Part of a small language model's weights: 1.94M parameters.
Each number is 500 + 40 x the weight over its row's rms, rounded and kept within 0 to 999. Layers, rows and columns count from 0. Numbers have three digits each. The size before them is the row's rms in percent of the matrix's.

# q: layer 2 attention query, 96x96, rms 0.0921, rows 57-93, columns 0-95
# k: layer 2 attention key, 96x96, rms 0.0917, rows 57-93, columns 0-95
# v: layer 2 attention value, 96x96, rms 0.0707, rows 32-63, columns 0-95
# o: layer 2 attention output (transposed), 96x96, rms 0.0773, rows 32-63, columns 0-95
q57 108:524514455422525527483493485542455448479492615598536454483506489593573431460563489505538443526482455509531515542507512485424515444496412504539506528533501497526486520495506536535493491546497513435542506501422501510520559486475462444555454519514452496546505483486557496443488536487476507424
k57 102:512506526524479399477490496484485547482539496500476622456524498560516491512493455533479497541475519571508522469455529455469500526505507560435519513499455522546532477461498601581504431549491487501462560508508414488454496569528476456486569538517522444478526420491495472561505425512541469518
q58 103:495478538553497432489491497461566550513487468414446561462487565459491518483457461554485530526531512572478489520485543460561472514515540511444473413423446549537514511438549560513488485522513493529449527494581491555463480533562473549447567492486513487438443456540494467558528479457506513527
k58 099:434540510463552571549502498462484557514476520505500454579541432461490547495538496444539547423492487464500468531505504556477478522481502495534473557484542460498523465472464470327521519441490516485493496525479490529502453486470508527529460457497472562550468564460490540434488563465443481538
q59 099:455462538469458471506557505523524515523518568427425545508549536547521520483489517522495482546474478461529539484438529525447458513485480514464411421437394499515569560427510495462498520521543565524471544454535450570499520505542552428465483526462535520523520534506481496539514486560493453550
k59 093:448551440497515511534502568491511496541477445498576460555498434464529509547551421516448510481475459504536476505525534533556489519410525571515526613542507550558496422436474537476522472472532541510514552519518438497447489470486491572460509538516461521474485474535501535423464492472443488525
q60 092:513487478520431513513460486438489461495519499568547472509569446492554487474526482478529451507533461515514532574476408529462499580452464515530425517504529599481497509536480527513503528466462535463469511490381517507514486549464483429498530581449501530520496451459489511518505491587468510411
k60 091:501508497428537477454462506511505461488504506507553502488478586557486538480532550476438562585442520521487524458508544444543526422490556580457502463503497542502563511487502551600443454520493499471509555475491455501505505518549489483510489549503488502532526472520534451516451407493559467613
q61 098:407565465417547465456522534558543503495504504503442511527534496594587477459523552460522450450479500465563495534514553502433509482513500496517418503505462438492540486526482484481545482440575541508514517529493414526464500511536485442528501510523500462538488488426506557499461566567517544509
k61 098:483552516560518465505492521457496513474498507518528522517486403519504532549504408529461505496465469509528536436557510464525544547476502491477498527473497430511445373493564542584501502514461516567543500510505439524457506504533431499504549499591511475425466406533510513439458526534530485519
q62 093:461567502514569448510519556492561486476511425516468499498484561456503493485459545501476511487496466504570450475566532481575521476521535461486489489426461508577499470475507450521479502481501438512454546448604463452453566478546557538429455511532477481461503462532535530512515471506488609553
k62 095:486547529536490501609492454413524521537495548511437464544506460437434567526475457511521527467559471499484571541558480554492479567482456425503491508541521476457474428506534468438537536399510511469525448501508499518538443505481479485408454468493505514484523494521508468453501550507550518449
q63 107:476526488469490472566486488520472482470459445585592474477494518513480477495513513501470441513594458543505521581519463480509504554482496539459530505507446540528489494466567524511505500470485502534551570500499443509516481418491499397437436590486496568489535610502459514521501501461446466472
k63 104:451563513537592471497476518461459503507509447521451537582503465526464552512503495496515544522426476509484498477456529526535455490404503502474503564581516485475496504520449550521502442473468597485511536486534449503454486542514471527456502483475471460503522492565518462566442431477545438608
v32 111:458511495495508550489519510560618411536501502541524493421501526466551496541495496511532408528577486518526482514508485550407489460532538448503475493521476549507486593492486465566439580467531547561498517471445523453502518494506527453490470486460537500532483477468492494592552467515522549471
o32 115:462598518475460409480487469430577476483515448538494497535475498469584528475440475556476508468559469549447492480458479480459514414470533520518491547491484449503555560454496507458487510521463488489493517524535466605462463519523473478493549563567528526490511506531535522589559536501459541483
v33 083:457512529448451501452534507550458454470493465560559595445532444519485497588552468539489482492432519512487522493455460507548524537497593542450469526481529398499467438463570551553455411490527484512415542459516500506512445530492512533461534469524518456517504476522484517540523498472506535491
o33 094:504514559515483538513490497488522519463476432409529525507509463491514498555488503457475515472527454512531464547439439511453524484477451526499493464436565531464459405529520553505480554488489566470466516544481552564492543560527418455525507473554489466495467475632532501485546493600521510477
v34 075:456479501433472551568508482493491508511497517497551563488471502539478572431559540456533535506496436592480520431464445489459524539517528544480483526443505483545499497510553537416514463442454477493457453509582473508518545490508533517499597564498528497520500467454492496576593518459557515501
o34 059:491563599518488537503486549550488483471453535504447509529490559510511551493492497524467489486428454468484477541466530465564514461577458532518526474470644472498398425522551460525458490474525500434538481526442510503527492498444488439496456456424522479540484501531523476499536479529492490556
v35 077:493481435507500507535462473579459458583522525475559563541460491525572508484533510519480501581496436542475528445452467495492462555470574496525491460588459439500447524444512472485468521559506487512495537522479451547512560476518525516513507565531456523551520525515533520587606478480539509461
o35 079:543482506494478439487471482486544555498522544492534468558489498456435484515500508544539568473465559482571554460530583526529517498613484490479513576471512496444461549516553531505510425532486520468520431554466476547473485493508430479522495426539558507510484520447475488487430485470399543517
v36 089:486497414514494442559486489542444504485455506511535594522484486580514514497461403490441488508476458547500495450488439512540537534479549532539525494502493532468491419478550524439497457515523507406488500522510465506492501494468489557451598596521475523497494498589494514482459508558569549500
o36 084:482465523521499561456516483541446583469517475434490539542515443462444537557449546541570517526491498492464443507526583488507559540629495529410496492530526519440477503495505487446542530494518484510522508501441545488541495445512438467470441455589475475499498520514470499477477495563502527565
v37 074:524527441490494520452533507520509543468490494446411560531471558472498457519515455535432445440577515511488518496514549500409449459501458580466455484510515489487592514514527457475520431485565459531463410514508509610476436513504517467523466538513492534434523489484520492497540536559514517514
o37 063:428526540491509447548501476503447487516536484525528571511484453501513562512533484481547523530411507454482459487571553547474578426495512460502484427489528536490461555517470457507493601467539537457498465470545450454458550502465520452473450456509491489533511474386468462494493474543540459447
v38 082:500564495474460528433503430515441497454505442470535489470443496427523500550507501529479503557420475594484556429483485558562576469433473559466539515455509464483508500578505536535447468475543510507522450502514496484514506497484498536469503485520506483440548513512434520557573498524581547440
o38 104:485483585487462489519530508458477537464450472465589513478524447457508525556508459467495526496511518500522471572427428480428488507465417483508477518469509509473497472506522540470494555455541590505438495525492542545486503534518475490515488465658488488530490485517533458519549464599506527456
v39 091:519503469517547576426505511560552504520528549498467500517481552505592424542471494504537482542556445511482476445562568500489492451560434516487478487447445549509485532531466489581454555503479487548425486466431505445518528477500545469519460551460513518523493511506484487556563533522422557457
o39 087:440519501485500432563443510434581521508485486531540390505470506459550506500479501454507519483461519488509478464487458574454473443515542486517533549487444429508547571464497486473514449513502486550545481511524475485451499429485429555521530480598499527574571487484455485543522515532493556437
v40 101:495503531484503506465480486511448464452512472452511584539503471496485485518515544497474499472410452516557535537525461454589487517521552493507518561559564361485500470464506543472495426515480532512443415508512494469501577500482466545477527450536415516447496511487530481558424511456539485490
o40 111:583485523525520517514467496517442517506534511525612547578515513520462470499550459454540516506480422485533522524537450544486422505504417473482523468455431506534491476504495510532487553566482552498484422511407560582462541524475504497533494465608502489481471461500517467429464503500488493498
v41 088:545467479478467480452499514462494486549553486477529478505515534459422513491465448474481511509531544432495505569516514568498461553513557508372468471369499465528446450508406513498548506605476466499533491507538493468532507518503503479450502505510443537516500468472536511451565519489556546533
o41 067:459573467576519465483557494572544499454450568483543538494462494544533447519538514435469500436450463411507554456503466492509496486500510475587562486537504532449491415456549490494531540459568442507490470504549494513536503475515481569512452555470497456493491529490497567429467506515506439531
v42 091:493495531585469515531483497533526571426435481479592499543507451492410489455501537499446498462448474434527511483500541540462487456500468508460447446495559479524464449450536562526455479484446481490535491480543493409518494486479506522504587510501458483391472503468491530528498548460422466492
o42 084:534525496468562541493478465453431456538488573561554554511478457509517481467489486408502476486490509549526521454492406474545523471514491570518548506486450524576434560534501393487463545532497517462520488503520614534535513519458526483437466465541494456499508450489528483481478468506552496563
v43 100:518492471501490555540550469506542503555565496515510465435482607498550422510497517488491448531580521484471513569485524504445462472587488449431506473463474569509540542545448463534492580516510490503588502476482532495501504528502583471490427512459551510583481514567481492540531485513483542495
o43 104:425511493516496440484499460465538490467447460460479562485541482455544537520466505505495550432450492546448433494484496525466536536422548510551511573527555461494564620487517457508512436489512530499494565479525393500499466484492453536505492578483502551474523537438510511558514537549516474464
v44 103:496490493477532499485481517516578433546492514517543498484497587487580464546500558497552376546531524474507487543500552504479509452517463451528455487511474533525485582514498491473483527567507571492500536482444489438514468467505559490500445548479521466474469480464508482643567512532442534498
o44 102:492492440480449505529497442465562475517444487568523448561530473467556442513484526472499526489514540506523519473480516534456507464484482506553519585517506419497527616527446511528444449470457469520530502497540335516464499539477497491521541525514545475515474493462530466535553502490484554433
v45 086:442500571444465478463529473480538475475559410418470537549545497503422538463481504452454569488443475556509560472502538514504535493481547505450534529464503490444511434536530467505502447584538448405444498498562520570527489536531494511474531477567521507466515518484478485523477513528574512523
o45 098:464536540458495578474504522556506513466461444508508568530549471502476536463532454491478491505489482471567556526475478454488510509496437467493445466493473476520509384541519518481465572437540533523465513550463524453480512566539530528539418459550446491546513443561541583454498473552572524470
v46 083:577518463459500557484476489463543434500482482516520487524462633599571444523492531571433510509508450531498514526408537485462510490433423437463531493545455458526441568524428510467454489541514518486509496518510521479500507513513480499531434496473496525519481523560487502525487534525512573470
o46 075:461498566505463451554513515457466529526488439493521534500482437455485511456428481564591481503465487511495560538457466501480506485493494475516463606500458514551566638536527472550486509518472528518485462534477466525541509488469479524513503533598493469511511472412507432516455506579479482479
v47 071:521491508527513507412490509480534574510533507490509575478539436441494482524466487575533440490501470424548482489525485457507517625503460514412553509512545429472466478490566540552470444495486549548463467496497486534483527469535475567485466434454478504472512548477547497456419519485437485510
o47 072:496446487549508440562471479434454478459518517501523460572461514527476532515511524485545525506499455542488515465517511602490447517523531490473541463473467575565514466500525517555575494535485489474509396516502512544464471461464455477510538453519566515497479500594445391462488553548435513513
v48 098:491530484516489537510537469525546459506483532550514514464469540465530437535508510520537445530528502543463495628491453498445458478595488504538485469471449442505423601547475463482481571484518490555533504489418532468501488485503547456532473565479553449523497524503492473600576515515465501483
o48 095:464527546549454419558518498437561510512500486483517497505478520498526453549487508466495545441485461529521484525454503538403493491383488526526528580449549487527530548410445503526472489569502565466518500502536409541422556500493513509462548526465510498468483531501552482515552516536443531477
v49 099:524510494512517542603512474432493495559500553547515527538564485486423530490506481516434532557552505469585484538583474498428448552480538527482566466520552496480472485448542442471447515507493518529470501540502486482468511443529431474523459510518431567479466502465541478412461480472533441530
o49 109:507501487550539469485473533539458507543596562526471501556460552566459471498456522562481434474532497457470573436582562551560510498517557517493489488539471563499490421443539466481564496554493495414527453518504490498499487474441505493510480523485523488485518554503463513456472493425437499576
v50 084:523563497531504553382508505453452545484557556518540509492489425438464581565513446585452464540419465481495500527524471497521487541537458489542549557489539431525525479464520511406514528393484550539533480522493512470509532480479532489515511504481455473510519473507474477488419489517492476492
o50 089:507447511517451452571474500418465468483518539442561437479447487491506407597504498519492500509458490494453456501509494557447470525450448548484518464498473506515491433421477505542516518535523522509498430490503605574526516470466500500495553476543545507527465552563515429481503530518423480543
v51 072:520528506459521466431534542484505509563492522527532538424480473475448435481474467528546449548622487492484494557540459510462480546563485546451583476442462455548544526444538456501486504535573508486460465466473470590542492497480534520473459503488461534486538483505476512571571479498469560471
o51 072:522425547514427454526502449477552500491491497476552482537497498514517486555496492469533578479471517490491524460443510600486490524464534548545508499482513505458492422489491541523521477480513535519530485562488476488391507466460421504495508470562541481551502513587413424458515533586419518494
v52 074:559484456459532493537514463530503488559492525514498580494551494556544494474527458511521482544527488610518509401463446473466465585454509552445556466568471437477493483447491537522484439537492493498426547492539463512502419489500441490516512538546467553428539529482476518543541459530489545521
o52 073:508461511545494464478474543564476506520535497494529471546511507464466528504465541542548504514528511522487566489494580554489583484611527513425450486454594533470421472546588497474506466487486499451501430523468433504480514429499443438539504439511489453517466479505431485444478526491450534502
v53 087:513521466504503508494448502517534516493490526496529514571466463520553487523539453535492436479506549469476506477487487499432555555482457539542554545513507518499530484467460515511571422514451497493621437512512465517509349515524511510501420454456494420438496546553495481478482547504426492527
o53 087:492392471524512553525506466466448474480427528452531462458453472505471493508473497478481537515453501514521445540500548484553556518475511477480510514518556562545415529556496489570465582466526511471511515437558388464492590403491520476510517539518539547489490531503504462556470459491500457510
v54 076:508473486580463530456515458491485455516492512536450532523519524485516576514529518489517577489502440509554502496515469489488533471537393452563499465428507462445559493460544500502516437483566511509503441537504479489518550476530522504491586453507479510524473484466546516406341503511492499527
o54 078:492518521511528478536442501444460487490519477613465495573470484537484517480464515528527449478516480488470543451562535482442468493527493468434532474481380492567481454510519478509541532555434436542484474485439614559514480444543446477471495517548519522546542478510491515522460542474463472557
v55 086:529474495422483499423509459470533403576495540479505434482516527456468487511487526505539444579573495513445537500489561489458504468601456507509526463450412573522536582508511484554529540512535470482457486489476499477484512464519543428507498517486517487468471509436516499505609498550487508483
o55 082:453600543493505482582496514532579479545490490562479397520514529538588488447535515483474480496476558473538524476489529517466499502445499482526489598501524476515492459488485513476458408495519431519507457483545476452469522442477490572535518521494523525604544515557518531540525538521437531491
v56 074:579539501537494520500548611449521455490552532508494469491490485532476480488489440508440476532478520510488509531436478514468522540520571460536548435464526432496539546462497499479410476522532462576497490494531520581481495474472536511451432375502472507571510466545524504554529505501461557466
o56 072:537553568412486426494533450442451469484526443453501549472508505432517502553481510527531551503498476515513468529535487476495466493416465555511541554502468546520533508455514487548529563482486582475500449506522541554479473513548458436473514562615507499501491515556462496514474484556464415458
v57 093:490529527506503418464433497500483555487545498454513528596521477477457487472459546521464555526432537394481494412541562431529514514513454518535555538546540439522482441463554538485535453453408430504468495511511484499516518484522475515466503475532435531459488530464504495438470505532467442514
o57 095:561407433448573540533513546534479510531510550478519427519543480544522443456597498458487493564450503451571520473526494508527492543537489533542536453554447527535479476496484468536476492509544481505529417459549574445492512482446484526549448456520521477539529511498469517424454485433511515491
v58 075:408501575448485477458465466524528520496526563455434488489464545518509529509531534472580536525521449455457499544501537516444543440556457479468432444481484572515565549522422545596511526539524457513400499539536523510491534482508493472530474474488551479491515540452472510522514524518479573512
o58 069:506557501519483477578489502489545484470481432583444430466512529500492556451539480461492480539501519549520522497466470453503549475493547441544535468477501443526491448528486546464416500434473462529536508533460437495519472556526541550546517503444446489565522482519529549599464506465596523448
v59 072:478520467465535525539500475501522467577469496453514516461472545488552477524481426484482456580559450494464490491483524498558554512572446495486554490466457582550500514582512480508553578530568483444524552476468487563504520500473516472495488545457498503619520537559487516515569501497419534472
o59 075:435426496530450508446466483507526495462443500459513430483505496486489552503514530505490584482466490511525481468475510494483503540526501450516490568502519448428587590521485521518550375450508481532525564512523457444506449439521476533482449502541546555530486531555473478583471487555520561476
v60 069:460575515541471519466478512498454531423577409494473506596485468514449582556472475536475507441469523462488552491448556517472545490536546488507482591513499437515505483505521577488615493464500461434492465495550514535523515488516480493524520439519522485525467485544461526475413518478502502473
o60 069:483464517456539557482496511463491446470442459473502516467511440468546497512560460454491554515494466463547502558470478431478479521457415524532518440490433489536526441480450544460422604452485536581479529511496612528509558506509501523496493525472437456526528473559558484515499499537557502480
v61 083:509526491486489503461551570440405533396523476553506447453448469415459515492494479586416533543428522534531500471568441482479499526533519503463523562539529443514524491481525493445417515439464450511539500560458518505483459480496518508528458454542534475502560476531540521500548493494528503500
o61 093:519481532460488497543518495433489491522529500428536530448523485495529458585485477511480497480533493481437423536515512538435491498406445566520474482525508590521487456411494533527521520501549583488479453515479570543504494548469511495499534475562440473434506544517466431455489454535478483404
v62 077:452483469516499470430496459552514540517532488453503537548446545508523388546496494484550472560576472534469498620520549533515502476533509506554472466460489561503476453513447537594512513443535520485449499523477482415556471497466581452511483445517517460498481513476486501489587485524471467505
o62 075:471481515464492481599488488504528512448487486468532435487526491509541458509550462424481500482398517508484382520507450479555508557525511499475537465484509514491488543540442545476484427466559439569533472509596396517458562487540506562533488517554489511533481483456490449525472492494479524478
v63 076:479511477461486520461540521497449497492479456482462461547518541455488495467479460460462525529547509475515505474565520508492467455513562467465439433575485510498495485473481531497458542629528560467504501455539509487504446494505420384505522452511498496343507504515521529481517474494440551480
o63 061:495510431483533518434551437534449468534525508525556472460471451486468557480515507514497416498604543531515522508544525505484563419466475542472499525512458563495481516527496475465496559434490418527506511508501503540469490518514573565480522510501399457549450482446517578528450474484496501424
q64 145:436499557487443458510453479514480523439555487482460496562530442461476553481558460493442550464436521487550551452533536469541526535478522521495486544457505440454429440454506520451508434497520466456470535552575514551548483494475544558473536459514435522456560548537545454474480437530536498507
k64 046:493442447572502541538498544471540485511446467480514525508511499473538534488516511585473518466458493435494500501493581492455529394517521447551495418591507517501476540538554543479471429490460442513498431469534521485475480468485461582529505509449510473578527494417517509513498500490551557431
q65 105:494471551502438460534493460549504588461562510487416456556546475440485516498540463481477519480477547492527551480557467511552520557486527510489483568470545446429452452453480504435524508510529471436488497531530545558559457485476531519474529488461442562457567577499538451485471434471516536471
k65 162:438461564498436492532436478477487513453528500514465515567529493441489548482574495501459523482479531472572598470525551437531545513470507530503488548496492478470454491471505538462505469492507469466476489556566577515603504455414511587480506471483455507481532539505580443486466438520529522478
q66 078:448520552538426485518502534586527566437537529488444467554513477470463497497511476492471478452501559490541564501487456483516483505502496530459535511445521480419431473512487507429494510504515480427504524527508539547559472491427569494523532463454467574488544600543542452452530426473533506451
k66 091:456467566517439485550421472490499525472542512528437510555541501460493553471572505498445538488481536490560563486510540427511538527460503576505476516492463486478465493468504528490516506490478497480486509547558550506644503440403496590443487471462472501469533507521550469478462450540515532476
q67 084:508528371569514576494515537511545516565486534495556531482479576529519484512471562474486418538606489531461419519464450541461455461511464532471547431513496521492490509569517433515523547498483478485497425455488480511465516498533479443487502463471550530497494504447519510519544531483551514435
k67 070:466589448459522467507502458541488481496537548490507493502508486522500477490521436520500517517470482580435524520529460537483428449482518510446525526414539531502601476528513546514543517456464494513502570490469411536504455612535510426490541525553421505462529450488448545525534509489499433524
q68 068:462524461515539531479489548422574500500484520452467435490471552503499475437497456405469567522538518447485475452446526484497540409560524464465434423497499549518493525528431524446485533538533550511546484513515530501446573541516508519541499519474573476475484532551527486573539500575513528483
k68 064:518562507519475511555494538526492582507495564532452569520456509465553529521521535517467447517522381525520443492498507438472565491513551454388532586570458549497538479532492552522498536503492472544520452460484494461484562534479480529508439515538549495533525465449424524533513478458473505500
q69 082:506436562470456430502458459551487518497520480490453451566503435500474485476511465495425512465464525515567555533587525459538547458430501503523492524515492419466438515471532501508561516526506490465481581551515528524607509508452551490420528488508434518449522541527501469561537480536547511510
k69 093:482447526521430499512407476467492495480507520526467521558534499467470563481576478508480503462528519456565556492488548448553539497490513527515482522495446480458460514486502544495488495529483483496488483544570563533616521450401512589487487472484441524501518580499575415463473437509519521476
q70 080:504515516481491456478452468493512457467426507554495586486583426470486464460553409487449418494485462563520549471555525467493540557493484504523515601454534456399505458532521507462536477524454481529448554490503508502531431530490558550504494503525477517436549499514558498506464487511496446493
k70 110:479457491507448512551421504478490504447491485543486485529518469477464537478551521520511516454538526501551543515480511489512564502471507558529536480547521516419459522474511524484518472489504444456482471514520599532571506434393487588491537451470435519512554554499591404485469425529518530469
q71 092:449432474491495508507501549564494547475569463513471458529526481487471551576505458450463567484547508511546554503498429502521558501482489527464443566396543467427492465516488509448487467544555516468542539530502542570541507523487546511513543531426467560487518581563511508482480443461485471464
k71 060:524451525486454460539477503487452510488552536487479527511487506505495556462550509529452480422503528515602558395469523459558549554447516509457545564513536516476470516536491523468501522484498519518483476498539550507646546463437507560462536482507469479461534549515474500482433410490528515495
q72 084:405519477555537521535538470467512549510465509518551524483468552515490494477528489507508518518495497430475473484405567537455470475476451537478512412515436529560467502589526485486458536476503529524489465500544497475444524436574439449503445532490531531535566494490523524542470540408417476543
k72 113:527595506486572480474545529543543478514464460435515512449446483549515482579438493522499475509455473529438423522505452553484453491504482442550511513460506566538535510481447479516493540535506473544463518494459433477402447551574505474528510489531540468519491455512444521557519543493460421546
q73 072:543518493463551509484499581471522481578497548541511460480478466497504475564448508485563544534572468558510496470555445482553458434495467430509393536439531515497530501523517540537514485490484524540560498475411489467449541538525508536505456476495597476522414442514479506462477460538478507460
k73 049:590506504481481539450623499445497527480493505529561525486506538421579521499487495474486462541520498480552535413452506543449489557500561496436521488507487452516496445511599506502470528419528579480512473492473534527500493537506444470487512480523582467467468486464511548474430517430491517503
q74 057:483427574488470517512528512520462488489494502478518414456501452521521467437466549437416558456531533489511546529548468513534521414511487474460583440501513452413446564480502448561465506473543473506520563520485462474535522470486555512535421521487485485522469553564497515501594480493486513480
k74 149:459425521504406486488469480489479502475521525532445494578539556482493523514550509494441537484490518449555554478532564443529533518477510554548505532460494478440456513490517535444469500538487513484477515531572541519613480452387524531426479495449461520528550528529571476466478446512530538476
q75 087:496503525499439506507489465509471549473436500529437519575556532476490495444561479456491465495480517537547508493513461527559560541436476568521536499533543473478471508470474486433470452474435492413557563528580499447533494416433540550479525509485482524474560548528553422500522504470516493426
k75 050:507485479482525430537468512460549452465520511523483521587521474469471523437578521547536522504546514447525547543521476445477559542537519548542476480506523553410566514547465601521491494513459421488510540583498512518631489504463511533511491466446531480522490529523496444530512454519466485492
q76 088:535531567532506481536513510512513518487521472463414463541453557449462509445465479459559432490596484504478481495484499468586527526463539493511475469442530477528475470463527520488534522420527584568612445531558496542525535490503429490555504486519518499469495480489435499428519453521505438508
k76 102:399524526557533513484461484547504480507515516520492476562541482492513579564502492479473498464523556498529500570540572416501503571498534482483497529527426425618493468484475487465521486441507469466435507532535513485560538474474429519474410475508563477470515525523534445489438482501449504503
q77 100:497505518531446469427508461523519488493516472453577483543537495585522509524458451497463437479458466534556549443459545463532469533411420549463448483464515508505451542501460541514531390506461551579539514491498479543520539500465571480545504482519475485473499503521490460494551474460427461560
k77 089:534528458472534550584495471480444482504547543470589480569490521525455524571475531435472469523510531470487481450502553496469478503496507522484585460507550586542477546447462489443485508453413467514585546485558502548519446444512467532524466500455488524548479463471507440489461560470473446516
q78 177:539527466468570524453563529487521465587478522497519511447424510550529468467435512456532471545531475555443465474474480514509468452540474427490491459492509546548544505536492524544492544501478518584515491448416467468428529548550497457530502549529550450480430434499444544527550562524481496524
k78 043:459559606469462508519455471489472488461540496535479541553582457424479568453535455493438488466509494439571530495522534468480565529501537539478539536540498474467450445478524468462501485482534511476485430571556537497510478522478487587466475495486452510511522496449594456477483463495583481509
q79 085:500490456471594522463556483561503529572476544478454484443438537541516488477457545456590481536577510558439456528438435494514487473532465449470522461496557547506540536567481546504512541479437540541481502470442504456472553502523456458549504542495522446466465503487446525527530581521492485485
k79 190:454475561514431477533433492497498518464533501507478506567536491438496552477561501508460516483478529472566587494513520440542578510482516544516489556493494475467459489463504536464506475505496478450485493546560552519639495478411510565475510464493454519503538550501587434481460433514522520470
q80 093:480478493498548448463482480564547485547479550479382469580436433530427480544469491457439503464495432513479531504497513419507505483523514456467488476485548468527477491408450609567443502488483537496511457483544549554494494534515485548528464507499484508495480508515482499550504510498395465515
k80 093:510508561585473464554473486468480442512469475546509515532544507522516482527540516538460508559491480548481447454524564492552524542530500495436576534552400472554443474568558433497517517472522502472572515523529464528383567496515504540528501508495503545553473500463500503466439460527446525543
q81 097:503538522556463498498521439536521491477502530441452522498509512476500469477519411548541508458492575488484469576533537454537511599522596521494545529532521506546497510422473449432526505522579498530502387491522499555497461473481457487522551444512506441472482493496551510437522520461543468429
k81 095:461533444518513559524525464561498531542447549523495476455513520513436465541447540466540486551535536622473431539495419432511451477554505482471526499502478513539502473514481467547539460488513533468495535539443452436411535515469470508457476562548531493503440500527481509484468555567440520452
q82 091:565457480498509533497552517505438547561516519534434440462515519493515546450476556422543462498487564420498457521537392583514464556497440541413392503489518485508565533532473484523471525492521492489499559472481501492513491475530513500492471461457555504550548508493526469562504546451522515467
k82 100:513435473484407465500470522472493468483518500508511536563518466488543505487530547521501491462502531519521598451420493425523512555464508519531465565446473501451542529512546567546466504544475478480524501556501520531668500531450564506456528491482538542471516566546452469515469474481500501489
q83 101:533473485529475448512453547510548565496573414511483523500541509482492569542475509580533595453410510516472497488501455526569486506530437503584433462491520502423592469553547474532517482452468511489480461525529489473473490531489501536529558485511435502444513500470471489504497509479598498468
k83 095:549428482485548459455479492395554543493513560470439526481511473448557439456515490431484524496467547530475530524456500457526475478525504502503554519530546494520517477481534499493466481453523592525503404489470521487579475525629448488572500497538542466505451468503481564567489490489509495487
q84 099:553474462500494560502497470539525542489459541475553496517455499505494480509480445492460483482530549509595498496485516546555492426481535513432531421568485567560462575414452475470514457452444541461597490563484475495504536500485500494470569413521516489539522527460517487436570469501526478506
k84 097:503554449505476550477514446505485456525572555501512457551498529477492523583441506471423497553524430463474525517561517442510482486511464547490489475479500478482564512495429535509553515410487486501486545520531467487517444415550573452493406545467516469443458500506492550467520531451411479497
q85 103:433519497444505551469485517492541543531513500525427567482476469453534515399505572486532533521524461473470510464490467545453504525537462498451564521510471616439468441461534469496514458465518489579507460543521486541518506503542559514411557512499541456534498510551518468481578446536521510448
k85 102:513545472472518521470499507475511444472539480511496439502564516597454443435449529512483514472533487473438547456551487448459530554459510487448450565504507555469524470515436453541498527578502436485418450511469507559478483532513486550490528471490499525507527464433552601531577518509556474479
q86 095:507488483530451482524496454479497501542538441536488525462577491543543506471482534539474543456435518453514548508451473478451514619485445514507450513483548499502484527545404523549612451483418496472460513488425506476478458565533516457498538502471508552520563495487482522491421568487506472462
k86 095:549462409425471464512482517440490495515509430496532511465487485461534549464595572485536513513439528533479554500457453433544443512435485565483455468482580533520503532462488518491476504572439550485481465508473536585463490487523537581544538463517434524478473513557465451505510477504515518505
q87 103:477492526485484467536509384512543600503547612507512539506525538484480480516526479541523516532484529514506482541505585547549486518443575463480539488494496517490378455493474500475418480507470474451491486473494487523498455495496560484408567498512474529532497452495499516455522469562496478413
k87 098:603550500430569516469518529495458486562536465461543523403521509527456471512446519518494493530517489510430495539486465536489418463557446507514425488451478550510550477547514475487486510514517502548471530523506465410383505550463468502568495567519499472493489467479489536520537537458508452544
q88 088:522498519496519441466541530453501434537497498527471523517445515510513536518476589527428408475515486517475531507506530504477512457507523536468443481490524606529601535562444532492471477546473520442489469439526478622462503499501562487534491482471540555486443545507436507423472543506525473470
k88 091:519454517488488537579404481492474514438507511552507505559512519462542547553595532492452552492478486514607554434547529447475554450478461500508470539561491503479542482500536463487466460445487454512565546523493547514565559459455516525526450479515496492479491521519536446481426440545522528471
q89 083:499541502535511551497498434508423464486435573486551550525578498534469528546481459520507421517531501524555515495585502474506525593475492521504542556449436463536413471479446528504409476505506476510572579528447524542517497519458425551476482486515530500481497565520510468464551502491514479503
k89 088:543531438454497524524579496543511441515471512465605538484451503528552463496450486519524473490513476545461476541472458621448425529551511486486470465563511481525521510517548511497522517480499557471533527466470467503418539523528511450483445553504534516554492424474407536468478545466452454516
q90 095:454462461472470517483511586474556556490511470490496494488553431585487512581509464495512567520501520514539432480478426502455522532443526460483477450546553431542493558514464471524476445497498440493521415505525511480514449532492547460455517400491486479606537526495546529533499515554465519478
k90 088:539496479516549439410536476461443526565523477494501456497445542534472483480461512504549488606486505533448463455462520525526479510459466518400507511467531493410517544588508496588453485446451505507491515474450463509467464538530529552544529522523452510497509506523474515533565558425489437499
q91 102:487486486499579550449462397489520467537494474463512513531535509547513488469447529529506473482443508583482575536452461484491513500435419497517523560449454449499524519442504488500541439521520504508416499490527499529484517490508460556506509527528457423516396549471452498598508573531531474490
k91 104:495481552495447472562445479448508437499433541487527484530503490425441494509557484497498458515506567521540488482558468529512476517562518495479564514520553465460463470483565514466423471542535575403550549482499545546503520523480486517515439483473458553554441548486546519480516455534498569412
q92 098:444565509451465468518459492514441523443463505469526513579459439532409524518539462538512498461487442500457481544500498529505481498527501554470542494436543470556481475484481521525450472449527496450514470508539499431481526515477536515533505542516479525661543570464509486430568459497449473484
k92 096:491523457521598444444534565487506455572504498540543484461507488487495472476425510524489509513477479514445405472493542548490486492577491495582499502521526510530496465570470442481503517410505552471538593432486467519506475473568464423524492480492533475525507474532465577493468529549470449549
q93 091:535518472583497521632527451543561519515506466485526488473509501428493506445522544496466524526581537520447499468538465485406528470528446469477490532495520538442555584504480428495535528554533529554468472569499491525494518538512463444521443504478499417434474546504485455538506489453513498477
k93 092:481445494533438474509507445519508517425488601516500463515546524500566445529564567495473492474555526476476563505474440487561498490466509457448553533509476521469447470473544558461435548517532533477576578547448508491564501464479516507456425453534509466505477561571506529523539474498553518467